Part of a small language model's weights.
Size: 13 layers, width 576, 9 heads of 64, MLP 2304 tanh GELU, vocabulary 37265, 73.7M parameters.
Each number is 128 + 32 x the weight over its row's rms, rounded and kept within 0 to 255. Layers, rows and columns count from 0. Numbers have three digits each. The size before them is the row's rms in percent of the matrix's.

# layer 2 MLP up, 2304x576, rms 0.0162, rows 769-909, columns 192-239
077:133059111121154085112138147122126109112100133155130059099101152155088141096113103117093108108134115106104102127146197123119114106116127105106115
071:132061138170173144110127123160124138155104080181136159094122152069078163092100136115065069093094044136102155182091135097132058150137080112147075
142:145114165165169171100107090121183102101122124113059114105113125121124089149158088083092140127113132148092115156142172162107128144104130126128141
071:105127091167160073070169142144171070132129106070129084049102163119063117109079164084164097105140097123134153107107128059026109126132154127120098
156:155164148165064080148174135111111180127148116124126065146134123108141077255140114124165117149152131098097115120218100129189115098146106108127070
074:186117110093079084180080026112159111084140153087097164112077100131140094182128115113116116049114088089129155079092077103140161071192116105123132
071:105136146120110138043121152141112106088105117112136066066146144128134105110173128121132101169167090181101207136115149119121178086154151109166111
179:100114143101152167171106104125182104116164174094130120162127169037093189111098142099100100140068106156146165162136086060164085132084141090132104
130:069135104148111167097091135166156167082137139218144141153165192126079129172156122089128086101148105110117084128192174150147143163081111126133117
173:174106142121125141122066108172119161128144136134123067143141168096143136139115103139170081172093131111158118143163131118101114092068113082168134
070:145098139086064169140145143115089128204157127108117130114140155139106121115093155140148148104117148189129141134106100184072128052181159117116117
080:150162119204050157128159156071092086063154151121080145102111135147156104095152128130180089108210140123048120069140121144043152137151141070122167
071:141102181132141121104054082081132176137142085102083161149178115161171150166124081130127093168138135102127134098116111179172055129153149182104117
071:119165102136145099116086065103145130105161136189110121165113074132114149114148076152114067115040148108143108084128090116120178133137079114172223
070:148134089067148157122072147103101170065119107153157125074090084094173127129088135137141148124143162099071116113096145106135123124146138160155146
076:117166114091177102159108119127148172084197079183114065187075142079182127086171163107074191094171130137178114070169140109136124149109097128106157
071:154137124194125148118127140107098140111160156141112126107153114138146161070110127122060126061137118182131068095135080118064048081113133123128190
161:141145102131143096096104133217127149106124129118186140095139122136135181160102131108146145151170138113106100130118079101127130112104205098178039
062:169099118112137189203188088119121133147085090144092184151110135183070118164108108175133158109110138076127143101148092097093136136060147188082166
162:121170159100137122087090068173151139132124198092096169130140172109121096185138124146122115143101163129171157194166135127119139136098137124159088
143:143142065134117139100126096159107151159129146126144120116174122110158128155099088084146091151111131101083099151141154142054109117101166144181092
067:106190136175163156042114153130128167075147142129118181069104169068144041111166098108092111118110122084204165104114139123119171094141093145171133
070:120103151089069164112143156098093151107121080133153108167144116149134112157106110139130121158118106169077125092064175095104046122114160148156174
068:161121148185179147108103141188122125101124158101131095150123111161075112158107118119168137172145137103200138120164104122131088151073077115107182
065:145073159149135127148125149083169134124163109120166092159102135125158154075086135150090154059136154087088115108165092157108148101128132199105094
061:113152120142142129139169192071103105155127117083136158085093121172165080131097145132133107103091109128116111109043120122125059092170121096086111
068:106170071142089076082086120073148087096135148109109166110137127174091060104119155087160136072120082152136078142099146134146129120144161092143117
068:086110111148105135148137153140252111093160109137143152096082113139134105094122148080105137151118144121112132174141115160132136101101094170112132
124:175118106124129112139103126104108087115118152083120113118134072182147161126172128130099113131158140117152162128162111105125143151131112132114109
070:103145088072178112124174092145209142131166129089075113130138183162142150060122150131111118106131084075122091144094130157087190133100126086103144
130:184132118166093180086165137096116158141125166133107090127137112135115182105135141144160089132088185105167066112176100088044139155204159127114078
065:122088107164123129139095163142122130062125166153153104067097085123178168125107131122118129165132152111069139142091086164165083134123119116158132
174:138156123135153169132116113144137157156118159116065123098170168104143162140122131110174135134112169122176134139152089124142130092113182123150131
144:136112136172101151108123091138158159088136150114109165118093151138171155183132088123112100131109117152160080174155100163153135108113164128152102
069:104108093124104146152194076148115167130049159155138112070176136092084148200115096109144064167168148122109155109104151165142157107087178097083152
070:102156165014074105134082150189083124144147125129111175130083101195162093125110211152109169132136198126126127130101123110132149099138147128142106
157:123131081099092221175094144054221093084131164159078079100125094152120136056157068124116140115078086116139174137214092102106159117116184147129178
070:103181153083085110144101136167116082085138090115106075146202094126133077143117080146132090198112105176113127163125169106148164125130124163115161
077:141104137116085144129166068147138118146090110102123136158124111083109138166134119123162133149154130083093086093091104080137125099100158150068146
067:091132065137114089128047120174112141142156107134136115128181139122064114099117136149147067075190106135094101138173098138127097184148111091136147
072:055090089086147130089083145147103160174130162133118109124056165121121142140157117163123181130108133138157126132180152127109147149154105094230190
066:112130168096130138170123148072134156142126167150178143151092167112124103120081097110097112151118128157134197128127074152144085145151140106119139
075:113173141137106175059161167191104090126144096187113184166088133216176102164160168137163137139112169152152129131098124141108112127157106134170115
066:107166093117123140148171136108144127078113102134145136138143078070174095092109090148086078129081169145145173116097198157134135098102171062153158
064:102084171102138091115155121123123155103138099134083123092162094117068125108127187174096105085119120094091123175152148078109154127154188098120101
069:119133141113136140144105194150156186130136069119129165136070076093186160122156093134189124144150093151212153112149131139090082160174161117125126
074:138113078071115163160144160086080130208089187100155107128128122130107109072120120116081173101167111114171109100136164134080141167150137053100163
076:128116110131093176122143095175151086089125103168108158124135117157140165164096056146186075119102159106209055145080197103143061100144142116145123
068:165151102123113100142092148088133108063147105109107075102102167109159059126116132164170117175085151196172116123148177134165073132127119140152122
127:135174141152076125109130126140143160124167157149104141156115183112124130169139149169138115121149146119133080091150136115096129150087144085138102
072:133099186096117107130138128116159180195127119136139101090139102182108152122141074113141134107120176086108092098092095109170116133093134158072099
210:173198126147069108160152183108110188146112123105157119125139127101082136166121143147144086147118160106121069116160149155131166140125146091119156
069:128091182188113091112068101141112173047109120070101098128116162082107123137140162092168159136075242209157052178167132127174174166155138071141091
082:115120074122087146055160155123126145104150210137140188138117099121141163119115176089147116080133126136132154142167164153083155142149139168091086
071:114146150140075092105154129083065150157183114108117115147098069150099138159160117099138090126163159164110197096130136100100106119101160149191146
073:143081136159199156105126094169136130164154135093143159135103129155114152138119148117131128068147199128094091155153136106165106129136168084147130
070:107106076134123147084141199141146137119178148103054105033085138161129083155149107120131095158122113120111134081149167113123120121084134086180153
088:170128170132090162142177111138103135092086172129121098113122132124164106108114091139102098165128168112119131083096120152121082078168095093103083
071:127115103184147131044157131129186153101164135114115105181145136138179098118080118066144125115174161096195071119141086134137089137108060081134139
072:105154180126133150113181074095071095122159166092083109070107163179141170135164087068095103063137170115188102169104143139130124087174150142126086
175:172137122108143140153101123139159145149171139119143092110184137086144105180132136166183088158104153141167112106152150145181166154076186102123120
139:141046112145090121125183122191132126153171173134082094088132142138112063147167135106146112137153156120117167196036105094118123110127159176136173
073:122089093119126132133117107135110025125091102117126136092114145147112114092152086165112156106129112105116074140167144148196182122177110172133156
066:106073138142157107130158134161118145179130138150136116107158123111127117085148102061183093106202101127077052102138155082088086107127139096077095
072:154144156102166160118100138060105091125097109033190139146125160089164158137188125145103113157142140109159132169170084158150102166101154068173093
064:103191110098111093049181144154136144132140114124049078135120138176141132155114086137165105191137158122177137146082158136155148101110132122125148
067:121122062168135159123168128175115136170098045149130108201093094146050134138137100135144060083115144115136162116124121106098108142106152113003106
073:111112126063124143131052143068101155136115102165099108118102130168118156144137123177098139065114069132086108153132136131111130167083110087204174
065:150131123143104103181130223117149201117127165145141122108144165098112144130143104145098101116136159108116146190150118118084135152145162101168105
075:109119152044184139152112146058153127100144078103129118179064085134140104178176118101186113131182167168171076106163148111089047149174146180078139
063:105086145169122121137126133114136134105082172123123104138117137142156143187132115142117082085126111117061075139141123116066157101146115128100082
081:157089145114129126111120131138113133131116120087127138081129087161109153123162199179045131148131120103133163129183088156101147148156098149116086
082:175143121181077068057093102132167115110115167133097182169190072178173109095206108069123166119140125113127146142120158097157114127109154121126171
070:156140108177128163091151140150100113083104114159143081107124133070121076156085155106101113149135108155122111118137106090141073107099143132070132
076:067127157152066138082097126145100117087096144161095124115137145130143100152138128148112145050155056122169096112092157155155164139134185108149140
071:130147135191154096129171121125139116087103119133190174101132090124159124148176149121126103133170158133033115116115126140136135059118154140146115
066:142111153185142132106120143126131120142113101141117066083127113091115157127108115072126089161117139127149202127166138109147117066146116141124158
074:128137085155130126139139142148200162143116116104115065144119070097132170131119119189137177122102126178148136167140158159104154105095158104150109
065:087112098156102085142122127121113143075140134056121170123097110155149095119118123159100120129127150102130140099156109100066144145127141110134159
067:104124170133122089122178129115085153126094186067124145051098153148139128123173112161174108064181103099136113089118095102155101105108093171099100
071:155153082166131166201168122172132121149122142150153173197152114096131106097096069132083132135204114102161087122098122169147123127127135107075185
068:153115112117139144138145142129132072163101170154122082067117140139099113066125080072162086098144093120090134099133138126119173150143168112135099
067:120111178131098078137112092167105133100094104122071095076139111131139107142181149087154094230082139152169147068158142154179129121111163175121129
073:155080162118119128097133111160116146202138185184116135150141140173141175078129163161143124094125197150120142175168134157101095108135120112160146
158:181181122102133115126142124076127112139117109121076127107140132065177100163138150129125143090128157104121137149174115113101150143067089159115077
072:124079094134131103122072077195123126155151108177161107109110143116114125079126149128150111114150115100155132069114145131171138113122135101162155
124:125097127126080067118118167163134154141104152130097158166053141105106100164132096205150095178106119135128150191098087098146119102133111120150128
071:153156172093075130065109143166136109153200122104155135184117142105101125119105121165121097086084188164122110122122136133126125156148133155100131
069:111147151153123138149143123134071149142157158152168089111122108134110071105098098136124070176092166088144083187143118084084082138115125124174166
068:167140125130118089123078132104100158108129148118124105096142138170118118142154145091120187144186110121119130187096104156096064158079128089123127
071:117061125155124153121138103166155101109140190148062140173187094153139162152121154055129083129107095134144077100094116100128137131095115131127153
080:136115116183092183159148065107162138095126118145145133122114134142186155127116166101100086110109188159144131076180071113150103129155112050133139
098:109145105030095155125111099141139185147119130127112149110102153105125152140068132140140105127147119121143122140109119054168081080165189159143156
170:118100075126177100206132132101063148128151118132149152142117119071083181164088106154153099102153186118106126082157132107097093169143151127132119
074:119088138140083102125097149073170173167153139160152137106086079149155157125135094148133094111105176179113161097169081107114157151128152114140112
074:080153090137116100204162078093186107118115138097141147103140133099142152148127163141152183084157133113142184063146111148186193119151115128109126
169:106150173155154161088140067154182154104185226067109089117166196088089137088105080088110122123169100148116133136159126107129126075112155092131113
077:104097174138119134186128091096130138146086101051149137138154151084141162142130102160118156150113175190089118166132146100086139089129115123122142
141:165064115222137164097164113175093135114104184142113088110164183108147118145118164119104154117191101141108135124126130078149167079147116089141098
071:150105135164120132140165172121184094120141180160089094162153166097099174104057141128125107083166109095154121132128134142150058120099140095105141
075:112131159150129102161094083104098122043119130149132150077122103127169133138199155156100143099122127152147101102125080167108091147112118102135200
069:137114128171132111138158186108130091151099097117065155064121139140142119155153159123140057186147188092092125132177171165117099083138096162142142
132:089115140104122151184172139142093159113162116069123137130120122090124144185103095162115106133159191136149091137064081162102142164114141132112159
073:153147113135081162124085107125122115146099128179134099149062095125090147075164130109199132081149202124140093063118193112131146171106104129072142
068:078097147164130117135164151206109099132129143150113104193145096143142140110157118131073145220113100145092132121132139120075198192127140133143075
076:104117127120144154142142129169152138144076174117151090095138127130086109120151141125106123154083095132113130081129176183140155127091125203149114
073:112088158093143147126122072129174136140152152103109111069205140121124156088113154144185101082149152191134099165151071133159153177115175143155121
185:120137123124153137134092125180123091140153151156106113133125086081141140117096078103132106127099150110150151144113132099133144055121133094153068
070:184103126123072168094124102077154108126110094129105083160108148151150127158159143185154092136150193099114076153116177144156099088159185121135103
162:088125151092133135109135140130136130130194150147096142086135089085053160127114105089077112104099143118139140100127108145148092100218151161155132
071:148173125083143114075138101153141126114090115148098139108176067138146120134155235107171122119138107123053085124172110138135145190151080160081109
072:126143132137095116122096131161117152136103121167143137135148068140179120163136099100116100152141111133163149087125125116164175148139138156168132
074:130175195123101112143078114162148147089142085127193122114133139128149088077156127128084160194139126115195112083110142153119170191107106092108108
092:115136183121157167135097140189083128174125144119039092091115139118164106064099125114117119136142119115180113177119147156153149130156139093147114
068:089113140104124130146118129145142090144163149088098113165176170132180163148118078137145121150155132162123102108124101198078100104164132102100139
076:112102053133099175120100163133107104085079099093095138212155153151102114114110126166151119100115152198087142132143131101138132103114131093091056
168:172107164131102129157132164179163151108080139111105090123131172183112140134135168096145098156127095099161099111161140128175114134102145095166132
083:110121121204120136112071094108139115087147132105096141169128137118106180072174120059089120126126118105100122135108161098117125071168180129131135
069:134099131112127156100118152151080117183155132087096087175185062087148141096103191094074170086078138159125097160122139136182146134133125169112136
075:118126159045099130096167089088142090146123095162144153138090165151169136104158081108148175064101138165099119127078072128151139105159109160165130
091:094153081161179123082115130145039146188124129131134141137094183134124151100105116199043132113128133135136190136141153123179167134120160074127107
068:147127160099125107164150116119188193175130121118089183116122072129130084117134078103186148090218143076116174135119103120156130175130124173143142
071:099132113180124148184157106169079087140073155133084123107122094129125122195105125118110106174161139107068100101126189139129108110118145134173121
067:089192126078173158158164140119138127075180126086111122156133143123147079138167182147089131120146074132164119119122114115099131146136156085127123
069:197157119063075188123151127089123129124128158116173110064154149104110128120076076154113084076146135175146104104140177133134136122085138137141054
077:111146101048107101110137078151099114154138179147112059104090125105139122065147146115116135125072153159153090152113150061171148115122115181067131
074:152105172143140118144139047079146168128134097123136100066130077150111116139132140153131188154136150087021063159128165123100150112128134115155123
069:133142082176122133111077091133133154129122112092122176190138118100160169142192140163148110096091175079133118126126149113150086094095135058084132
087:065108160101169154141201086136116074133174186128145145138123170078141128141166183079088149136103112106149089133136079144089110096133121074135132
179:145138160125113206105145076079175140113176171098177087150155114114120154152096119082081110142108102126130143135138097070106143105109150113139110
123:143124131129141162147112112120073113134135162094084120145126132128086128148152130144129125110119119194162145155134146132064093165138087164169057
188:107105130120176140137188135158115128095104152056125094152153108093090153143071097114106110123137081086136146144161127113155146082105122045119056
076:096129156165124204189166142070177173088116102102156126112103166116153129164111140092168132174118156140120095159042120129161123116120102158185139
108:102117151165070140102115164134224131118150094151133140105165157158188170065121143122161106126102076112116153146093109149088076093114174188143160
075:102107113142137135150119079122102142098109115076093100088145105126123137148168092089208095164124087099122077137143095144112162139058167167154138
087:124156106156169152099128098127132104116094174145096104088144156143135155145139098158144098148120114113159079084059132138115111123156089040165143
065:110117075141158151152141103162183164083055070169108097028177090152161117142174127151199084201128104145114115128137075164095074088102135123136163
069:096085163122085178111093187149131188182140115181126162150175110185096122134137121141132125091188175103116087171125140118129130121178105095130078
067:114177163127050131128136117124111187141111146091103159197123098116147131111090051103147094112126169137068166099160159136100121106114127111193119
145:191088129110150108149093116128108090080115123106111092119133087106157187130103064105149119134086176123146133167102150171113187142097130089130123
067:101141128093132134123089147112105206143167127154125161196122124204093069119115084156085133091104103086080124160120107143155084104113103133055109
# layer 2 MLP down (transposed), 2304x576, rms 0.00569, rows 769-909, columns 192-239
093:152138134106027118116171113101145164202137136110115192085166109087124138135083159103171159145122116169136132101130026129126094091148132098118104
086:142184122172164134176130113124113109070154183130108105216193116159127110150179156118149142164093151132115115076166150171098166093090143172105143
112:064158136210079089142137146153130161050075100069116095152103178145132096136149157047137139155093096121138069163141159130152106138128089105069172
078:172148114151124136185064110136145142127118114131127077169126124060227059154140158139149130128134136150178091158118075219192132153137179156150113
166:149094099104187082127122155090081101104125118185105110115194126008104167232103132114139186157051145151114103174174141141133135139148092178073209
080:104114138123163136125215146109107079121124114162121167159124152143127170099149198077132150180098134153146093157082155084147118136129112180121159
067:164172131133131063133132070171157127144159147118083111129122157099170123120123098123152135103100142084113048138098127137110081184116124160102130
172:106093135116123139110162095191165067141130069102126107152149168181126076150167149106075133109111112157105162141113204161105163142110106075145047
112:097149108055110091167148125142123127113104112097184129132109115151142089101104154142123063134106144125150144148096143145100113169144086123118090
113:115140166138186102130116128097137134112144055150071131099134143094123172132125132090148111138090117086096071211132171134092111145161126105171108
077:142132146174171084103182090192190141147164139128138165137102189123125178132147139128122161097143171109168083165164173077158174165087129123108136
079:189183072106177096168079089102109121078157156145123108167129146109164118081152134190143125168207145136180083135095159193098125085149085107094090
079:110127151095079110153174127198088145136120222115133064077139111129074156115187162135145158110107138163085095117107144097132129174119119103191123
087:113070117105110104098131134086056142164082143064149111053154109156129105146115123148162138133206139158109158186148163114162148118115101118106090
077:118183143194144163135180084173164083147107119105067159169182157126138083108097136105147121159133122120110136111058081098109100141178123088118051
098:112124125211148133143139112121145081132056163073079126132144109176114101123139125088137117132123098100093207112108092134132118099173154085132122
067:120112110060115126150105081100194050156126109058192144161100108133152127132157140200123106107197098142118165117159165156132135115170114099177121
154:131110131150071076119135110162150194099130092183163135065113150157100122200092120099131140097104146138108105085153076130142124094159190140148101
062:120115106124094093121077167134126161140141145127211075107089206038108193114116161129139137113156139145066115150104165191122136184121127123179067
126:108106173171114123117138098134114153110148121151103117104132195128123107162135092069178107078087112093102130159180121125153128111158149109176115
118:083152140164138160129146108151101157091155111143051117122141142114101061142140130107154154043108126156102093096117097172151074134075164142169080
076:157118110110170163158121091116145131161093087125137100142119048237126169117075115188138199058135102125103094147172102083116107171164100080110136
082:160186129172152089142131125148172118156130170117103158113092150191132112101176134170130156108135134137120147218131095115213167083176127121082095
079:094122117096097147168121132135167135129090074147148103094145120128087154078134084134104108129104077133114201161142095194113162124177139126120106
071:161087089175189097110134089112117093102102140150076124105173079144116093116152119095118070171081107145153145178127133088124092166129139130174110
066:177079125113096108125075117136137128126137145124128089145121184037098190115129155137102112143124124071132081162177149085153130123160124184175171
073:126078136106180180171068094110099153162124108163114090093133133078131186120108166162171071194134123131163142113155105075072185151127112116128161
076:165138081079188141130091120139033113152063088089100088166087089141087205135090099163096138080143105099139160090166119134118125160128158127157089
096:115112209174127139135198103082117116108137131089163113095107133144123116170169120100134098111142134185108098154146134082104159135143134173181132
079:121099130212140119138029121116024116161098163181134124098085068145162134144099106134118131123167155164105077136133154106132138130144166188172137
104:185160087086094122170159109059081152141087087114126061127169188104173163135104156150079102162152074128146134115146092108156080190127054113115152
073:096155135120127126182146115121150108145122077110127122110150124176084116131114132105187102177064137203151099135162125080174138107118139203043100
181:087136105133155112179178172118102168152072152179173171123119082069181097112106123116101171132135166116105096156111106137122143169126098139109140
140:088093161182136143114130112108158126119166135118080137094108176104161146177128125088162110101102129092110084171168100132129109095136162096166130
081:121133135109146115130106162125142125086152089112078129141096167160126110168108193152075166119071129166140115145150067074112088127193116168117115
062:140111090219151166077113147092162130139124111105147133120087179090177144132143088092159140112146146172096192128118139123096065104130088046108104
121:113162142143125141159143173109093143066106119148152145133170139172139074166152105213136088082083147093154060072120144172173140142133094108198147
074:181125102174105160144155142114147145144124097111120164128100203035105123096111137106123118053135174061194108150141124112105076140122143108159127
084:154101095088109137145100124156095178126153163123131124111146146172091180134165137140079121120076145131140170128105146100102115146161101134150160
069:138107140163071111098179128089178152131112167095105160126135169142149119103116134122125106168098103151178143100119140084111116117079099136132149
087:162146129167071226165125145101177120101130098133114145165170130123089096142090182103131061113125078120137140107114110141157171122148120110101070
074:121121123159151115162157169220142115136141116095028117143182094164108167128095128129093198149125130141118085172155208086139106093170183178113122
087:177099127204120138089129160063189149111128113115148091120126149052107195103092099092114169122207124149210169120179137113150094118084141128099197
071:151101150051119111114129140115140141125082125096128144107123128188144149172113133146172151123118138134150105131084090175074114151084108135155120
073:147143077130077183170152171084126131181119152160186088194052149093183112160131144140174117131157167173181134143170148174128141117119110128164197
080:174155093175137155139147046134152092102129131118094125152152190128116147141056168119114098165147115091099146183092062133165171119108122081121145
084:100092159129118121089113058130165150098067121114101078143143104140193091200138156145193123147116129182102155138160122132111116140126113121103184
086:131153135151110100172082097186128174178106128112166104100098154083128082099122131091140169172151137165092150145146121051099156119110094112123167
072:125127153104096121104137106137140149164149172091180171150112128120142157078168071109143175103112104153154104089116138133116131131085144084120174
117:162145139138187084090118141116119097130121123223116156161117113099170151203130145073063090130145161139172108133127114128093159196115099096103142
083:105133111168099119155146072107097156098100187115047133144159139078176094099117091162073142149033139185131145133144182046098111101172086118131173
174:112110105161173123168070146151122082138132080169086143129116111121087163116093154173132152143145153099128169128142122188106149155140148141153176
072:046110086078146125126153135123121117117124062162101162135113128140095154086130102084074127139156082145079172089085131119091142126094125142162172
080:111132108078120128128099136149146138133099074141039112139088152121163124088167069150087165152155113122104109144103144131119113130082132100132204
082:138128146100145110098161104160170132145156163141119123152142140086094065149148160186100155121075099130157096197132132083142194088117103143075142
078:067132119123123169113092152115123144107072109172104118116137123119172141079097095097165114167144100172134191148148135160107136125147071120052133
074:148153156154092159099141093109159152163138089089185083176115112048110177111123105126131163102183182104107151224121107147109092140172103103147130
093:159175073119174087077116065150097111142149165124086081175141126141138152134154120131086122121167175189172131132093148076134155186161089151070118
077:170145142081168060164124101112094166094074116123128136098113108086054101170118134190168108186105131155137075126118113107122165120218171166129098
085:180091092085131108091043131098200137114100104162160088138128138121127146117068111165177075153163109120104109144124124122155145170158093117114088
141:124109105137130137208071095152146080132143089173103144125150193142119122151112168114093128141137131135099091167126094166096142131098158148109126
152:119094117101162133207137144111104096148100141133091141137083120130137182105110116096087145168138081108085150147089215058104120216133134069180110
079:195119133171113068077090130171137153108206173151162113125141091106133176136052127104136130143133143143129144119138094160095072171080157143083143
067:146152175142157164124127134127095158122113072154110072135132120117086145181118152121049138110133147113149182153168138134067147112102152143163178
069:141132106134045078165205113195146086115203141163137163147105097195131073143122117157178189105103129104153143025115136132135189142119159163083071
066:153087137160160134121110139095047134091125118154129143139152139063125094082128142084099147130186108170165140109193081141106086117097095130220161
077:147125133084120093105122199153148142065168134124102146144085163119127137153131119159142155085140092149147134147118105143153194148157130126213130
087:146078088172119092101164126137194127105127130064121186149130124153168068136092146089199099149143073176110183158152093133196151097193141081064063
069:103115120130122161094105134171144105153126119102116071141145101154174103089120190114188169149111061190153145094155160125172172127118149137044109
077:089145100144125087098093160175107116164134162123138142154107126145106119157142160162094119153104106110142147171126143206146171094065129105195061
064:094154127150145188168144126070104158122108116141108112105080142053084053081088132116148162190174141126165128077094126129140161143056181063142130
082:089132124081168118137059135114137155106103106144124114156124088129152142126143129179114136206130136105120144169117092118153130147149143122079126
078:145148091106152168113133156111096126122103149181189066119115187141087191131129066156175103147139145156153109138164152114154141161152056111190120
084:031158142102100063133115086102169092141145165097110188070083167113178090093098119177150069137156115075170140142121104194128130094135092108157080
083:096126114111162126122083128130164122154130125154112128141085148073128123052120133173101130183167129166145098152117116121107142169153113119156143
084:149142111100078081087103135145154125189143099078113121105179137048128116113159113172171195096072140135102146150197160074115097106146110100115177
074:114153154104135134170139108142145064098110146111106177126127115171183145087190174186153130189176142175119042144102160140142170135087143107161127
085:160127104112153136136138115148083112136164059147106150142096141171052116124111076109111125135176103095143179088160110112085164137088096111101119
069:170116106135166184141140078111097123145122134150137120126150174174113161111115143120153127156164157132136142143130109148128162133129042084161119
074:145125082165098140138061129100189134056099119159114101127147174085112153144113128090128106193101091141117098134084140103186151133134141085122136
083:154086119126116117120085140147138143136108186131093149135106143167135135146159127116125139171041165149074159125159136047110083156162148116142105
076:080140137097096075064110097132156158135173137121114121155123140071152183196110167147104138114101156143126146179115075128141073133161111110099119
072:150168117126142145130111142097123122146153097094185168145088194058114148121075170153159078105139128105194110160066121097091113077107186079118136
083:064150077165109103070204144093171102133084090113125119145113149048079080135129091157103167122201117143141127048116135085138218115125165107166152
138:115135178131173179135145156148106097148133156102196123140146128105150144180128125104158160117160162173174104140138110145163191129056110110100077
073:082161161120149167132173139125096122150182101116162110140153146143202094133154176100119106125134108141126178181114128161066123127173082130083129
106:044129177190080106070127145112100122111147102108119150159166136169115110226106108056162116143125121147168111160141108078146106129123134153164121
069:153115126146117105114144201085077127098087193119055097157092163093152128133108139117132161121117094092156110111148183096149109118159131143167112
084:120111129097106150139067168161173120105071118070095099211116066189178192157158142132147197107156078141116165182095112201179157092147101145126156
069:126145137141138147117194064085174109105114117126176135131143071183160200095117147119100075132093128103160138073118204117141153072170147153179161
073:116099140091166086138087136100082173129132105189231117158144186098128056147130121159148136105190155171130137158132124143096128104181105146042073
074:116167072091123077119145128110144152111167177085090164179088110131124065081147144124147149145094056116111206165069151114110141106150072105124135
091:113170067147127167110106196114142103124102116077096138170161195128076158135196152126164143158166083111165147079102106143080181124114098106065079
254:153175159174095150104143111103127162150024106146171137109108165173124042130177156125167124162116092189140145134110094189178109127114076164099190
094:123089115140180151134178161129113098139114081123128124153116192106149108160136152053131125171142129142158162098114172104117118091124134127113177
083:165097112114126062150077191101130128108119092159115148122140172113120180181125163136161139166107146110115112128083173104114106156136200213179131
122:086045104160154073140071151096133148154134158065192107130103131137116105133116131105117164161192108087153155134133134117125116078140170155046110
089:148081099116144065112128129115118140165091114138064097143162134143152142046127092135104148096128061143096158078107142047141172127173113113150141
137:131106097163107101192149127146105134103110163078117168135137114181149067152115099134069158148206112078131144099118130120154129102170133144126167
079:107149090174097092135040130109078185123135083105133172134106048213181089124164138163123105132091103154068081127094143161095188064148120111166103
089:107115074098096101147095122144154111147120120092165049111157076125142141164151131118116099105131128099110128157176151073095160137155157132137089
070:154120085156130122122102112077181150118152104140162153127103149065074148133071105153160211093107094160129123172122084103141153129119139095086157
117:163134168127141060149092192096138136215076105156167187094174090062130142125072113127148090143115072095137165153125135103135097116154094126162163
090:118122165167161058138132091144085171125139127188120127082177125187115067128134112191061079175104148145154141179088117084099165146125125098126067
074:133158169105120152096138108135095142154126137114167148121160166106107152097130184152153113081160141165118139189100135153175092084116099124140150
082:123086178093103127149138149108079150095174076120156130157121134142136173147095179102175149128153160127161186120103087092116124095186124132066160
092:175074103084101102138097166065111152126105120129076149092096137171196162122153115139100124090109137106155148168171186115110105149091078150145151
230:102106163133130134148104089112136109143143119192163135185122124106115161172103137104141124131134120124155147115104094102124168136104131123110187
070:112086132129193061095091109160097142148138133112156128130152069061080062092175133110108127117106101131134175096169081080120149178135121119113122
150:150116092154107117112102163134143129135136062102173088136121161166169125145144137079075140151158110145137060121170090100125101083183116146095077
078:098117102152067132139105111080094144150096144087166075083096150108116114112149046136126157120173112144163184155156206174113121072084149095120178
078:106099163043179167151138116131128109124144166058119143119147141117112106085139149161157116152092121168116139172147153160075114096116110141077090
085:082128151156111116113148099101134116156074093114039110154147151154086107149096146142156140138101116092195147087094149086178088106117153103153130
086:082159068114097095099176152064133124157089168117153142135116140117157115120092177165129126125099085095118206108127123088119114114170105141167118
074:132146071123177115148147103076128127133045114059143145107124148116065106130132154107128128130034134182141105170122210118132099148091149117148094
094:161111081182097101139081128099122193156120107128115127071129109136119148051140143125155178155152108141157141189161154127091135173128150072132148
191:167153156165136149127172150145080125178164134153121137106132112121095164101163139055120119106144170186161148137151144108152084130132129148151111
097:066140062143122121116168127112121137130085142155116077121106098127147127154124123164131146153169154174143131178114113117129115209130125169180173
073:070147094181080139111126092167127120149108076160160129113107191181074120180144138138077165143084101129137139131168071073117109062130078061104092
085:105139121119148128102094139132121151115119146079090104108091120009129125110084154166129153144149091097127160130144121151100083142084154070158148
100:089120157159133163139144136161072121120163191098113169152128103078150129164091105108094176166161091131166172089092148144146145106117140104124153
075:108128152173220162159068092186081073150135117168116096106101179102139147086101170160077134178065117122179129151135151131139062127141130130148102
078:166117148103116089099139130079156146129143122090164136112190186078165111116171142127138110139145159189155145164121123100107145113111101143129186
070:173101059157128107159133155156177159126101016187132156112074177131155152167076095117125138130118128148138108139168163147165095149087104086156147
072:051081151176105127137092127178153176130088129162051137150110136117133118140148140068182158139095147126124103103140153154132096138121110121152126
096:169124106093145136132136146105140154125151116153161225153141134168118131214138177116116155119182103146086185155183111161127087089132119079160166
091:111139102159087111082171097154137115149128127157137133149153157086109122172140142095108062123145132131180172093095051089151134134101052087101182
086:143100152084099104142197139149037148075110117140113085058139156205084153112125120131154129125182107164088185146183131143079174124168115162176068
106:071112101171091080130117119137163155084175058100161106170153150184124105135111136157149184183163132133104141167127132140115108164090107163107111
171:116148107102102185132151112103146159173132122099171094205160212154132137160106121074121135165130133129120136140101112140121104120161172094169157
148:126112174163107133159134144140097056103124123082108135104134156133102122155133093126191155139130142202094119178096166138154170144090083156118107
174:109046093124087122139094142134166140148123122057160131135128147162169082165142146096134129122176157104148111137118109125112084124121173109101123
074:145144163159099072138110121118119129125146161159061125207141104135163161152126154146117160131150152127118152111163130155164092173119151157113116
096:121103077120167101130130136129109079152081109081082149145058077061110171066115159196118142169091119090115146181086197137159113170108110184098163
096:119128104147054108109133114099084146166138145115166126102098151145125129075174185106101125089096139172120158096081104096125143130152057128110188
092:127162123090131088146140152110084140160163059137141154144124159083095129107134199147123107154150143109131122128192084148130117117118170129103140
068:159132080153077115133147154133115150188199140128105109139040144066093134083085108077033164129132101115149122142127110152171160181090182073117106
074:149122058181170109173145137126101172097080136033076098114132125113153084162115134091106099199070060116116189086169166093088113166090146127116168
069:147119096171102168137094135051128132135116120106120135106143190186136089150144152105174158132205103163143125155164107187145151154129120114137170
094:136152178100177156118128132107155105089150080190106147063139156099184073153077131069150141102118158124188044162154092159125112149129090148158159
080:179088152123108128096156117128049106141116129091161105144143099107126183131101147126155099134080160129128139166172169108084141118157121158165142